From a checkpoint of a small transformer trained on Wikipedia.
Size: 14 layers, MLP 704 SwiGLU.
Training: a variant of Adam for these matrices, 534M tokens, 8146 steps.
Each number is 500 + 40 x the weight over the matrix's rms, rounded and kept within 0 to 999. Layers, rows and columns count from 0. Numbers have three digits each.

# down: layer 10 MLP down (transposed), 704x256, rms 0.0458, rows 371-437, columns 64-127
# gate: layer 10 MLP gate, 704x256, rms 0.0479, rows 372-438, columns 64-127
# up: layer 10 MLP up, 704x256, rms 0.0485, rows 372-437, columns 64-127
down371:518502496480503510549496528500473365537522590493517571557480452506435506485555504480533489442532446481512502482491498531460491488460434500470562493494517497401451475461528473548543510533529533
gate372:534571488529543457512486475456549515493477462519428399534497581475479439521468486512528514535510537506457529532483505464458494534522474529509483463504550458532533497516500446437522496537473472
up372:527545561473501463484510576474479495444528544520548536550455543522435516472514520494499572514554475564423512492539530500461493553542555541538580486430474502486396564550520492484501471487446547
down372:536549528459495485520482464502536366476434497508467465464581521507465517543563609522530481560490547512404468477473548491492477517558453552526427491473562504495473484497556568434544492589488484
gate373:474439528492478495466519563516447516441583497466507502615539457540458505426509487538469490522469444465413504568539543474518522467515494523501501543493482498506486474438524442447559479523527453
up373:490470451457497455502506500487476461461516545531473446492508500423542485489426506485520440489466508436525588510540577466480470505492510594544490460523521493507511429417447454529525468526567553
down373:504485532557493562528535443546509560495450481511431471494472540458480506540506469455522490494535498606512429535467502466478492488496496481509379448507535471453504439525476551461460532433448464
gate374:503529527573534458457503546537457502549557454479527507502513418560429538466470456498459501548519527565497540518551569513498464472463501526598468430518400532523443456490467582475509582534534484
up374:504584464490499510529411520482485555511515562464482493513513540520485505457464487510502554490460482470571542546491501519468461457480496523506560484502537510501470439409531523511544474521523447
down374:516450487569500442442503486519517385511501442469574535479519446592483550450462565477470454537505523549525460429492479532508480521495509489552471460503482473603498523482508446475435570388497493
gate375:466531464414443476433506487521391481489388520451458466507562515562524506497498521575481473561467530521473518482505505512582514464422520440548535510430554493499476491477566484477470418451458527
up375:442487461449477492517514481448512523539446568503494481533491520532504465559515482529493482493502453445499579509510504434548450501493471501465485527496550487472490520551470542509522594458457485
down375:477519474397435475491474493542476213466520480510535453518465446506425514480488493483498487430530518519536488564499502501481478491507502438517527492498462466509473514491498531499482525560479516
gate376:429516452431478443542480495461395522576541534490485441549562516524527478495473474499451582577459433518441514538485503504517494485466509471554521475541499498500548570474503486513490485477463503
up376:475515494529463451497524424562509510516558493504479466529464398472457429477448458521492521458417468471480498494468557491523494549431532490526494511547447440522484434526562483516476488531529451
down376:558523471515472433563447517558459568506479556482437539517468468489441509459494536521532478465543465516515444546569596412556524497503472475544473459516458487471480522490466482471458384470522533
gate377:474483517504491517447452499529436481475554527475494465417516547526546551461546506465537464510515510514564486505512456524478481470497535542464456405515505569512487464508492481487529544473481496
up377:535485478486613491487520469511451535535437513448478541486467438528517504487524457534513546524515552544502512528507465498475498497515483470471483503513543533485509471499511500510420492508580534
down377:446468493484465469492462552468450563473490460512499565502534514503477512489573544526499530498524505495640515462452541468519572455519520574528494471495475381515539520462524515507553540475539537
gate378:470579523548512529500474413542511524481528481549451547507486432468467522481487520457535494461521485465461522554517620529496492537463432506526496430592508486546578544505510536553592486371559595
up378:479494473468485448485487496433484487512430500516531462443471473508544584538514514482498471508562439508483542475554532499530482441463518457524527499477455511471523481495500518541503465519551537
down378:526466515481496586458472500465520337515429574484546448522524505485433527471497455515511479515501473471545449510521460532430582518523535525443546397573525496476565518470526439489488524510531517
gate379:478519542538530423543524506513488507492529504447486522496479489466564510521467565532470465545593529593510499544515498498515492530485537510512534441498427481538482515544498543443493484494526514
up379:520522483500520531475451475482510539505561476447488473535453576512497432427564460469560527457461489447577478461459481533543505484460527493496436532472625544474496563427533489469578485472403457
down379:494510514511535477545513585460472566521493461481503504493551472469525474532493533529493478507568529596473526485515500508544554522472483464509525436530477465544497410516509514446478444495519510
gate380:500520453457468463479485524469467517517449550504530436440594524563545431444495584513531486479539512578405506456522460517560461410461463499462511519524616513503528548460580531444551531507475564
up380:460545513539542489466485516455570513536444465559427602505441428578420603526534504417574574539517530535486524530605504528470479553500516463494541420479499615519472509550523494455493499493464473
down380:486485506488456457455512457531511597494425477498535486446547501567495512520509509451497480446472537549486491541529498495506506492387456506472568481482546542436469486492549503456489581497467526
gate381:528522461523537458506463522476509490518558572492525464518472578498503482473551479500466497496515494477443590487543532539536448477462517476455602480497478545507519499489485530544554575502480452
up381:486544532481493456570583484446556491493556436529557526537490535534552506569533493463494493476505518452519437494515521489488502507533460464532552451505450523508482492477445523591499512555414504
down381:473495503503493529500476540516493307513485513494533542462506515547463528482501489478532484529508506526405501465516464459432515476508468501502490415513499494454498513509542465482466455439470444
gate382:568516471573427513558419550522491477481502507499516490455532437458512561460580523514424494550470509507528539483529479533529531552414508543521468485550585511490478506533453465557479507526504447
up382:526546496443430424479527553507461486484527514542572572519473507531516478508408470457462474504470482480438515524414485490419428508456438471534437452470500472510503536392543555473447532478495511
down382:463536503573457444499499558489504613471540582416500528483538484468496492453554496455591487488566506500495538492541439483487484439531551463504501532536500464460499528508451496491491437472508417
gate383:528512486522474467532519585557512501523571508508572506526515423520507445540505463509412465465503506496455468435527543596529528510498437452587548512482558504498536555558523462548537517496489479
up383:507606490501541473464557527553481516463488512456546543468574548461481468524491460525547469512494498519474549531517474428486476456541486472470451584526504558453457519464498577461503502443507459
down383:398425503519490500558501489483505482512487505520532508507491432521453517506467563514453500472568496519509504459506514568479527522491475520577532479497519501497583486517473469500482526530491478
gate384:520543481557447551474446534531588539440507509520476536515553493543468579393568443500564500567532539469522477533494520537528510457484641505535529476522541573452579540505558514586422452528503560
up384:503491558505469468468534478546457475566500485601477509495552517555566512574519449477482521425566554512446539501452476441408567501541560430496483499500463486473517504455508501524466535483530445
down384:508492468512448509488468444552582730470450485502486483543526493499465557500493510502494522532473454547442480444514523479495541526508537514580481459501569482480484526445494500497490470485483514
gate385:504457481541508513475518451484463542544574585484569525496487493477426380545465476483493420470454419532504541502472545494490484498461506498507504527441459473561504449417508458483519560548470465
up385:514493507519508529524551481473471495482518544588495477436524431483483518557526493508524483473456544507474467436536452480515457491552554549503522562492504439530448545565470493469494464496525482
down385:594537557511484462442474442515591570557449545458517561545451523479520507417519554482524514505477513524493545481497554498507500491417448463527541507454508530534500530468566564493543494476424478
gate386:528458466449509471491474524520473534474521543491493453534507526600459480494431494513497482503525546421400500527507521472514494454523450500504466535484452487556463571538482491550476549506521444
up386:491546489449465509514518469514498480482485519520479496559434536533510456506464519525471584504435485508480590516460478491602426499490491583459535540487457496439499466493540478495534501457396514
down386:492507487507485519505497541498556580534424482464461558517527543538459402469491466509448502443518469473437533521551515452474450529560470539528534499493543485433516501469492444476527458430429512
gate387:516451494518491485555547504500460593490516521559516508453492511551522464493496514470563520544554446504504548567493414508560567464470529505493476465476472525550453586477490411506606474554529543
up387:504555573545539537557515469484475532512495550507524508573448556448507539491477484426467465534471479464470510527483505477520404596567577413464572538480482440498448461524605535446585511490548544
down387:452518493530526522482523499424490352433466534501548512480547481509529508481502511436518511543558461506511567537523469516555494542528483448542483466449478533528595584473476503476486541493518464
gate388:522548504504493561464499527433457528528541568428465541564560447478476513436491453537473572500534459468458474435515445461466497434530521466536489605541541455480506485434525537490473487486491468
up388:528519571491409538412563560522452524511546544507469534493480490503459537543532467538563475477488493474547561538501456498452457449538499533528480485482523495497547477451456493533456512466441542
down388:497522464472474538490487568512574423594472454412469560452494489570468483467517486503419566479524511525515460478504475517548469444508471443539443450466459561466472502457492479536447448492473442
gate389:425410424518558516529490585548517492416516459526455437484568501530547537448526477487497488539581490534524462474491517419558519512536534463534467532542503499484505563504505542506405539475453470
up389:490516553586429468481440463436475531530513533530457460542439490525486487476448547520533522437509520476510525458480503535441562495497565447465476533464488496475521490519531550438486449462518441
down389:523468485439548497511537549540483579456512497449519507520516517490525503483525434418447454477575517504478471507476526447536453457545505549460538535514473492502463526469534520464486453440483518
gate390:447444536489581536495559493549490574469511475508504574475524541475476498447494569599496462581542491574460481488487509566470453526538485441518528459471473509514443477504492509516513573527559460
up390:554504443538484475508472447498450476433465492463401548490504461543523533470424481522437481456461468545521531470495562502496525532473493467587548491480477485497491476497435466472484468557452464
down390:549503529549407525579518527512505485479470483503506534452500481529479487446551460482495545556521467470526515514586514501433451510462447427479505520547518466553464523512458494497445515539528499
gate391:539517425510493394487498502438478512489583492579485473497579446521495545441513432501487503481468559507468455473527541517524500514533431506538556505480539451543444497504507544504478546511434559
up391:505481505469514457466545468572406532551484456505542541558436489485469574511499502525458430517503501500517556556538502482506511484496527532503499513491452554520481500512574488467442419408589444
down391:508505436496540467474489474535512600440489563572555463514573489478434523586493448487516462475455503555548455477508504482514477487491463428516519564427511481424519508493508450544451504558505518
gate392:418535536461488519471511506552480522446489532550574499493446434532498543504504530510493525518517593448460444459484464549518507444486469468567524489498539452465560509483588504559492501498522530
up392:528485503549514505549495477507480503504497513494456511488492525423475471523548462490552465522519538478451476494491536519540527497466484446469470548548511470532423488481456486495491517512575463
down392:540521478518518484560525556416452497505524487480549470414483524542467542573483450512447450572558470536435568464614514471451484457427533529548502462498472556530471454482512486515486497506466463
gate393:568525562502473476483400515484520445468546557534498556616510545475505473502464515549518459518494542580524532531417550466462505455518462587483489452434554518484502540571497479480491529492556542
up393:448476521499537477477559465468547547515461465528479517485529545530600536433474425452518472414475505521588559482503517520469552446480522488521523477505405475523533499485528575515573471493446499
down393:462483471491455525516503512485522723482398480448487482452544484518531480467425499515475554478504460477516533541511495565500482507544387470501526483441528502496559480514489521478516542466469460
gate394:491473503469433488502513433528479515565515546458502493451478485462485470466426562504479490523590442523430527504461465521510468526488559540499452470540473473593505481483532461556426564524508519
up394:511452441484482512561424543542580457472508442500462492463481508461512450511535533489511509556446474503481501524474550486616545457500522544548484454519493526531508547454501463537447514540480489
down394:446465461466523559492560558519454660497444530476534466486488548498535484499535579520461504520500541518470554472521510494464527473479488457500542475531495548445557457466477447556504430595424473
gate395:460534533469499427557452460533497528418544499527543418470520493530483458447518413563487483434556513498471502468491501484576520434452574499546533461514518526501471532501526498515494565509515508
up395:525482483509510461457511520540525528546492508469507509498526401503468490424520478490505500455478486420515533551491538470450485546533538494515429508523542505541487421526564515479513551549512482
down395:522557464559531468478553528545519525493514540481477482548435535460539503466385548529498538512436488518506496486471424526464426500516498525493481499476441512485498458563473451500463493458520532
gate396:526529506466467507516492603518494480481489420479494526515476501535524514479553462472519452547494461550583565475556467502550497484517523534485490530508434542570452466477489484527537457463549463
up396:499500526524480600520467435465586463533477499535546484563515435536529503510466478464508534493498555424520422547537524474533562494499520447455522489530457416505430489532426534540536599482472516
down396:504500494507555552493484531487510526496526481525507503468476536438489463476404547467508549436504509510409449456472505484486481562503483485559532426496570497451563584556450481437461500549489545
gate397:465536447512507510512538503532485554406523531460478503500533459496550476451486520489460489459469477471454427525510537522550520464504485463532509507422466474452507508549441500477594486525497516
up397:548474500477531494578491459573527541485484428505515480506548491494452488555502478544512498500503512463561535442484523499478550517490406514501496482520550531505488423502478491534507523448521451
down397:468496487527471476597534519466497561511533470509550517511484484493426461517504432487477526544522459472509575549505522538451446494455466533495500516498461483516414559538545475468522488470495511
gate398:504511515531564469505468548545502487532534487539534512504506525490418561519562593534497504486556513525480523449475500483476500470538506501522478508468582503556553448504553532542488440480510556
up398:467468593524492480468485549517470493491456470521397503482509424496462499484529571529461489522534533488483491476506502564575449447540498498529501507474554466429483497470508358439433474531530489
down398:491517521511473512489544571552497603527463467517499494568501483483570480451447455567521421511486489510495483550474561447548526503475517477518408467476460511495597552466554465497510493458454453
gate399:535529491448481502465529534475465500520513468474517483527459578461457486554498532526526466553501532482481557511460492485455531487543504501485475532438536457523409499448471525544465488457535445
up399:492449498514503521518495554473529501507453462537467571516445511476506422517415475513476509545430530436506452517455564497436479464490501557476485487489490477495521498530558455510555479509565449
down399:508515493501523501492483472502483556476538483543496461494527483569553496465522466477545537413480524495522501474502464492574556511435540485503478452565535479462564524514488529461485463535489519
gate400:510618538480560534437488451539513492516427468551449503457463482520445480531504490532471507471498464556453459486505517534551505482556490446502543509506477531618485526438548553486511510472486553
up400:514542546564551519492506518478567469471543485544497561535548520516502509456528511459457534456451480519514503483441504568561502501579487441477493505490462527586439537469526407496451564482547530
down400:508515502530502470423578455531492535478468523526509532491482486551452489519492510509484452504597482540523501582491521477517515566526482489510537499492478584505586546421533539540492478420501514
gate401:529436503570491509515480493516464491565483457515499421530494476516481445503514460488496513478467478518525519501538473474546479528463517503539464548482482511499520484451521493486428451491507569
up401:519442487531466505518456543498496502518545513466517466581486522550531464503478489509450555602475419516551489522569513512521452530530501465533474572461409478485457533436476482545497489484514534
down401:512458467528505486499487510559541673467494449487520514479487530536477492453464555534509464381490533517507485529449523534472548516461520455474473423547513498492523600553527535451506505499514440
gate402:481525491518532461539477507456564474510517521519453505498454528491484472431423511463461503525528488532507498547590504533478465553474472505497504512518514536559479518483452472466461519494565504
up402:453453450466453490585541442494462473525546487547533544466447460493551495497537609432549454477498520501557491519404444462463422552514462523544476479519503469507480541471502453476470525453531433
down402:497534506517531521510465475512413353494538569482501502464479537505444499503557550527487525456450506504581588447411523499491502531462456565476513503530550497483489515448563486501426466548498434
gate403:479523475456516454477488510422467523476546559471440466540498489496537510473482471536480498491532449524558558531579450506516490496481541468500514485534456538491554571535535480487481438501547558
up403:598488473456487523491507495500495503557519530530503482462520515484504494500499587573471461536505491469521456358440529544491520482455489499420482539468568496552526442440503479481506505435418456
down403:540482517467496532511508497479478567535552455519501500512481551430532492567526439484533514531573452493515493464488554482529437436444524530431518479449517541511516467493518484478514506430461507
gate404:506513466514484501536490569483541551497554595441479554508541581529547448422489506418499483562467434476514458587432552521409474396457474487532508473489517462480498496420515523503470604544487498
up404:462459473463473563477415480480534466500483496530526516479426479521478514512547601498464545507486582596538543385488607537539475460528469543477473490448452428547523458517519545530549524497441512
down404:537403517438548539434461484504498475495535507426503444457449453519536527492475518449443480535478542474468468545488529475453534478515593475502431542490441516471415495548513472534508475510503507
gate405:550493499475499448463573534489475526483480481507527509473486467506395470476486532515507557470469504513534441596522510520504550550484502498524475528512530536466501477409514484547444558488495571
up405:474493542520562413491556484534434498555491492457527530588536568474512503476497502596480501522466499573479557503521511445474516558529501510561452456512479515443491467554447516423495508513530456
down405:519461496453513500513512520496544495563486504551522493501506395465518529402534483555435556530538490540466515405522519478486533428464493499485505448501505558447476478463463471580481498471497503
gate406:467492544405491384528519589464467448478479466552497470502629509542491515471529481480416547483551525484397444442484463489518505527523515491456492540502565540464537551517454515493416514517488514
up406:489474543527496419512443624486536510481483462490466538465508544547521540429540539505531563464549485493452517507416484520532504494510518520475454501572515489491463538499533534475467469501499518
down406:522531483454467584454488460548486417516507568486528482478450449446464496519485498493450503544429489461534485534577555528515504479480500548534546466421495493533516519532484464502581467455492458
gate407:501507456465557452476457558525476476457493526526530459473519495477483467476485474514459443478542478461497543490517484506502545457455538471477544484509553535537552505469510455531462498445536534
up407:535535486520424421426517492534516459607460525456379539622544582500550544487517567567506526562367540483548533549491429527496496508554428520576414502481445361473469478499496503518496479488561472
down407:490510561446506454502496471514507660553492523548472465556408540518560457499555442479449474521476557530541492550498488503522492459583501511592529542525483460499561480520511437483461513529537435
gate408:569547531410571462466368438577558514501570521478569472529508564485500465473530525440577500462545493496541511573524483513471485580508447473555514498515484509597495545498487482506480536566515436
up408:442490477489519571472542524521503501519516463502482476547526499478482511539473505502486492539516571490470533486487502516512463484450523450496464570496494522487488509519530501553507450501534493
down408:479493493467564454525506499465554636472490471438511481566483506532529477506549415512569523445472476506449556484489513481476485471479487504534556519566491483471496462508555481428547440478440520
gate409:544548495494447538468542522471492506520466493470453551482504488449497428515415455522475491529568556452514527469480485475572449490458512495500432517454449473503433557498534456521509525470444486
up409:485476497538498456490499541478542499455491515540512528458441421483506433539503472532573506529478489507524440516423519448527525481525456527518498555519492429601525516552431467531403467533427530
down409:503527492541548465439488433479496393500506446466560466442468517492440538518523554556536532443444505498507511499499558475521550492449550548529477511545572429494562471528512449492482549523525411
gate410:456508565466520576525508472488537582387423521540527539453545535500505471539563526492511524516476518554549484525513511550481490471482479524538535473525519491559453523501492472505495491598489540
up410:476480505504558513477482481524488483514549551489488456478471452542461469542457432476464419529501548531539493514573451481508484479504508495553532538529491440541418599440503480464515469501522500
down410:496507534507492561549538494513466301491506452425487492535452484464534479547468530483483455474470483534457545435548575466468495498497454588498490452491465471540523521453518556503527507523526500
gate411:506491537516525511475479504422495511479516504473444496486530449537473475471524575544521509535596509481504475486472446484504535533520518506490495486488508505627579576497521461532491463547458461
up411:470483479576511517521572511502493536502501489541471522480501531501494505443524532471513512489458463497474473535526444501466526565551445417489498480455492520486518491423521508522513545558484507
down411:535533505538515480513482474549506501498442364467496465504511529452546438474552480472552457469493523471446532491488440545450524522508500457556484513515494474488478535444462562505477508450510486
gate412:500484459474396476528411463545560470415510488530470495535571472513505474423489466530425473471507450440580480440464470545469582496467579475525515551498543499598540555457532484541525490442510549
up412:570453560530512535546482527515511554508558447468472465435546475518528472510524507538478583541561600477415507501419530486445523491513500475518517499552521515580506495450496430462506516519494468
down412:486497581470486548504541484468497387496493460401545438453556568483469509509536523511528494489499513560506497509465521458443502482491485417524527475506468507457488477486508465464531575547547498
gate413:518486509495529471488447520492453515488468409559469507478426470531454448488484510501492599508551533611452501416451536550434515465534495539521560493515475533548523470471486583511498473528471517
up413:487549516421527438553480454492491494559543482566519420476465470468568466520452473558447499489541566460515453420510534549486475493484429504504476478518502522521460460574448479541533445613480581
down413:524502557461523506434528497528492533478554551598494479476524502475474507508567506472460485499469530455466497493464487507528476565481477504529463493550534532534498458537525413435478521570524508
gate414:432469498574556491524488477519459494463533509522516491551476515510513482497437528476518488528453475566479535505505548446547505494576491537490480552509477506522444535494480495484440570510505463
up414:545470519499527557501534488607543538473473578455512442506492520478531473419506513518488596480513490482539495466416454520498506443501427554479495514513523493465511478529501545531466470559510523
down414:550490555411485497478582551526489534492589541512482418454518532541447460475468485569517508539542483511478527459518492533481485465463557492536504503543517512569525482520528567506558507464448494
gate415:511542536593524503471400516563553523545489541501543558470505497519512496492468514447550511556485453465491489457459473491424520575544516519508458491472478521464520460470464504526463527509524437
up415:464538527532531401447463415521483504508517529500531461496519486561542466531498483518513535521514534526511479475535526480493553446400478439512519497454515530529498526531514481549512416510494457
down415:503507474572543526491560526536458513466425587461473527502539464540462512514532551517509545470433445497495445457538501454400465483484482492536435492637492517480498474522469501495523507559500439
gate416:441581422459482403498433502555534549436550489508543459480554523510472533502472510504464488558564542522507481526575566573524477530548486516513438474497534442536529428468518479534521598534556445
up416:504530519530526477510494531495453485544586459458540503500554512522493467481487414542475468494463530523567499536483484561517548511457512480494522493503527580539419529455533435496467519523509444
down416:504492420474525508612489542500547396436484496488484465492514508515510470570541512526479399538523510491541492479467547442425474509464533496564484535483461494558507480506551446503550549484550579
gate417:444543421483517500501525505563491501558482516560504437487513470534487454437519484461499478539578473500467498444487497513506566510453493480472539492505514490496438469449477517507528530526425566
up417:457537453398516516493492510520518495506473457474454478402474498503521482556580568530516476447522487550495458449518538536508526491480461524461506486456521481471566502551416506530470521541489532
down417:515494499523500521483444591595515437475530542439445512465468502464558501501481539471534470524426517501514495455470519530535495521465543643552556512509523499491474489451465571427430471460484508
gate418:453480480442435467463484520529441509525452530518481529584443534535461490492493365462468486572588506437541530550484450462538414526531575604521509454443554485551482591491552445546511416441476487
up418:482512464525515524522437522456503458497464534492571463484472527441505520440504478504501513497503502497408482477527495610442504456562501509439469559513457500467479496567515533429605559503518479
down418:504480476537495509479441416415507588470509472496521467534538451491495542474446537533522535524527553582532453496452520513479592504524539432524554539508514484544441521482440503411502487522497496
gate419:483518439539519525561484459482571567550514503514526481549492479471455470534465565417509489481521450535513512470483471452523427507463499533430556498416472492571537442527514464472452545480486488
up419:502490428464529511448396437456453509479458541530429466493511537451515550484518472457461462530478504486491464488559457469495447427503500533438532548481524498455482519460534491409450491505512498
down419:501533493481529489537477505511553294511422529456597536532522437499484495493538549560493543506513482446514489504562509507500477460521500532476479561539511515555504487539477541548469510464519492
gate420:556504464423506451484597474498517503537505508428558489540424532531421498518454494571504477521511449496602477471459501498455474469462521521472466511460449587537483483532525600536576540573474482
up420:489486484518495457437583524449464519567458563499493568486457476475483467459482446499424504486502456501555470527497527469581426482521540492474542489439484580511587539501514501482550547564436559
down420:548517539519538522485431511498487264506527484511479471493571563579547544549513504502564489588497531560514498476465476530475506508509502532529540482515460492441531528521464451509428465429474477
gate421:482500541553491469476445491501450545499419544456427489506566400569547462494489515611440491481520485474535460517451461598507520520454514485513521385494554530560595476538451566465445469448561487
up421:500548369455464458449470488518534606521652462471563520400451570476577459434427453472520538453484423490447553410504614475543469467514456476425530499390516530424526431450530524485444519535509509
down421:480498493356538490494441512503550423524617472504602459511445505598485514451526526489494476542462564461459560474489402493498491407487467521468523520536519502509459438457514418454525459459445481
gate422:516517422529489513511474557480473520517479452540515480503531504466472532511519520491561453490501504510472547523530502515509468576546491472529455529526550448503537601543527439512534426519534542
up422:527530526526505501486573536570434527536485535493429501495524495484506434485520549431467452506458553510567542461516488465512507492540509508504502472479539512460497430483501455429539477471492497
down422:482499543534525527496489475520537345506533507514485455460565473445629454456516388493537415514546524459541489505464474449497545462586519465453433499462491413455579502568502495515499547503525501
gate423:505532503427485464520464549569475536529423559496545528470488503586433462437443495506415493512556448529424486516493518537559514497434549513451602437452524468495497457533411511513565520499542531
up423:512474509498506502552512437487482549547456535523585423525434558507458418466449488465454488405483519478520522424511437496483536517516489411480461500507483516460520449473439491525560551480530456
down423:542483526504461510479536518582589286588541511566552463484464478543508480504503505494509497520527489519464475451525409459553478563566521395448475471556467479513466460497488474490530521514521423
gate424:512492511502534491481513520534522502514489472451521514474483487476520417594428491467466510545506462492515468440540455509484484482475460426443449537462493525508511501489520544527559502510531497
up424:519515422490508487449489535587494478452525523525493517535518450574499481493467516493475443450462486543495508484500481408463502511424495533589445478567404547460514426455464475475500540504530468
down424:486448487486516520488471504488485522496454415480476471423569542425567428543477480540524517477441528550483532425463480484516470530469513447512471575494447502474458452522511495506522499573498480
gate425:481521434503474507452476634414473507488509509482532426472484466529462578513491535549490476547507436595510528536584484581482456484428508503489567466482507492500536571453516487407554503465516522
up425:503486368532546450474496510484460540585438468546503496553511525530502534514406442505458463599506497534486568391563513500481509481479539528506513496520585497534393523423579508469526527519573485
down425:571456511463530438454495453536549425444526409482535482494522488473476533510450438530502462553561500442505543457502537532409547498467525476487424524467528468555483495517438500498535500561546441
gate426:568491484507484501399461548438467550488498543501480413509507518466375413492469454541518462534617488432437572457493525458491492467450482476535576483583554547501460520589521537480533546500365459
up426:574473492632542567441535486471471525573515518516539439492507480448482481486503500478468473474518451396449453473450509432457483479506486447470489539525491476487466522590455556488521521509528438
down426:500474529565579493513519547515481523581509476469494585476485498449516534475514415505461519552522524495433468523577497448446480531506551548521487383558472454458544492575501467510436508557493515
gate427:547474444451501519461504513469529536411562552523449492502544509593531434531437479494538485490541479414543548540500445548510406499501417464554548511524492487579522497535560437539502465505565561
up427:525510520499415493488499461490492459507466537486520523517527521487575515484474557525448494449484546453507515456525496467497533497492584496448529490454475465536553417387533529515513575425508471
down427:532479558553507550503456563519450631513386454474515448445548457439529513535430516513508535556476520556521491470552532400494538498518559461500483530438455514503448488482485521550493529487504500
gate428:455560516461464446508459550473520535458465545535489499442512507538480531528483504580514534456514535497535484470463514476512593503533469431526537483567500484540551494443464492502455441502512540
up428:558556483487545571564524515507531512496504519504589498518549498553489522585493474514469582505471496502480471482498521496537468520576460472537518519543468490467459485528458472439476465487463547
down428:448560560515545521570494484512531334499432508501508508534488422533540513548445464467484553475444489554509463530504521512529514527497512481423491463531486463493482522507533511512534563499524503
gate429:496482486469481502512469486569503506500485532513464551575542477557458471544537526521491449518474489477466450558553520520519514494554572481487532511491470502482473508478498486526488481469470536
up429:516483521440545511467424513481507475468438479452503516510512542515555500517435507520483500457554509585524473463451602376579461453446489537496477455472489521456467474463496501446488528467478496
down429:492509510503480539479460505494423556527469457481510575491510518547511537559528533442533489506586549493495543512478512450421438514446482428514492500556513485495558475530493415468465504520408501
gate430:461474563413460465424529473476552485594510559510451515466549527520478518494458456566437531573490419526519592398529539476590560532357444533576469492501510400548478473448536508456525445500508484
up430:495528517436484443493571513486517546527472529448430521482576522532538488542412514526496555528485454425516533440500532456500454548492468478571433509439474434549451563514493579481555472507553519
down430:513529393566521575522448520512520294482512457509523446536447456388512450503570509480510462449507536507477439559533459521470495476578541462458510522497489626490517519517470472517498502499477503
gate431:396560488500489449531473556535451547509530514507460525592505534520468505424430479529500391489543467504494595499515531511530496501528539499485502550519513509491586552556509504480539528451486524
up431:559536455523457520506528573447550534450414562457450511443526499517538452464574522459529596523507525532419509455567452492520456447516521526508557504480516445508484503520497500474458442536562546
down431:537474457466503458480508592461483409509429575464447542479526511512552489437500508484486456412503450456560458522552406526479490453474572487459495553524519468575533546461520486451476469455515447
gate432:458535458412484538458536519504459536508464469527509480524559564555499503477493466463572532512474439414562550393546558543515490503487458427531489510532540491510495557518457413585503517526531480
up432:505525494521490533467522510419485460443491521517485552452532509513463493509461466455529513535476520461529535532472547477432372476513444454526484474520512534534494518575445422444546559553502521
down432:458517521512550502511493482486553539484579494541597450541437551505462519494460550503540503551469467566540453561546428532507528503469483458467438523532522468472592447447464513465497552474518584
gate433:569484462528515528476531507535469533492492602468535426586480506503525516465549450483499559568501504419575575514506521504515486522541508543545472391489486518504516517516518477531446516533500466
up433:516517468502588522502464485503478523524613548458465477578455421444526485542449483499488545473457484491437508463559537430516475616515427532518426438446412529523512493587458499467486479503462486
down433:542509460546430599488533474494451425427526457474564453510469489590408481458564544523496496458460506578529473546453452546489517508534543512522545526486517484507483490500490511441458495416525487
gate434:527441542517535561470538490471514506520555476530491501444514501520459548481468519474543477539579407542539486487467476553513472490495455623534539523442462461520491484543432513560552535467449499
up434:540523549440472534438502477489520536483445482498461475540511498501500446460469550550433536498435499464456526560492525459422524497506500450475555536455554509525508554468506485497480537475513557
down434:529490478503500588528517463462500522532561479490515483413459471505523518459471533406506509527548471575502548486522528528462492529506508561563557465526483507461483455580503549538571488508510442
gate435:532536454430580571511504515587541519519477486483441480522536476465536479526540522416516525480462560523565573497510490465502485446536516464525543561534541469561488487410485527485528449501555485
up435:484487559458500546508546497494481504626394520498502600490506453470470541489548501536473503476513507529474488435511520506485484530461543465576475480509459476461464517554500458506507509572531482
down435:485498494486500429507455519525418597514470561538518448468442455488509528529497486478524492516531454552459570469467507555488493500479474577499508589589478514560550548523506457517481491461490574
gate436:521510519556427471452489427560429500481463510535472503497585454549471527547530404457521483454566496622476498486567474522579557537479451495494519455494555556538468488519493525468526497489449562
up436:517495518518502555548475524464510497481472456493457452490552546439572529484538529476528469520486502548485459498520425542538504456522499422496493508519454517532469496514546526511413428388577422
down436:495509523510488466467455478540505535485505530544476502481507452543463507541493455446523495431497531511490585465524523473527534512462481504573527455455538506473526537517515512476530485524432546
gate437:472515587454504511530491515486473565499518533480466490521466505591509511535494494487409471598515452549539534533574546518594450498515515481526463527476425525575456509546488509404561547466483505
up437:416484473484511539426548503507556613542528570445494498583520514472457431456444530499447494535461467448456439512506516462481606542491493503552575491443576506465516486539444478611536498518433511
down437:546512455545469481463480517479482231438579586508508549488512528540469506497499495459444501503562486506512460534513506527523508518463488486487527506494459534451489532555500503492486496452510504
gate438:544544455416499435494517489514376449533483507495553565538452481475489495504465465547476469487482477542510502459491488486484541525495521479492543444421469507504539542491520499522550562416503546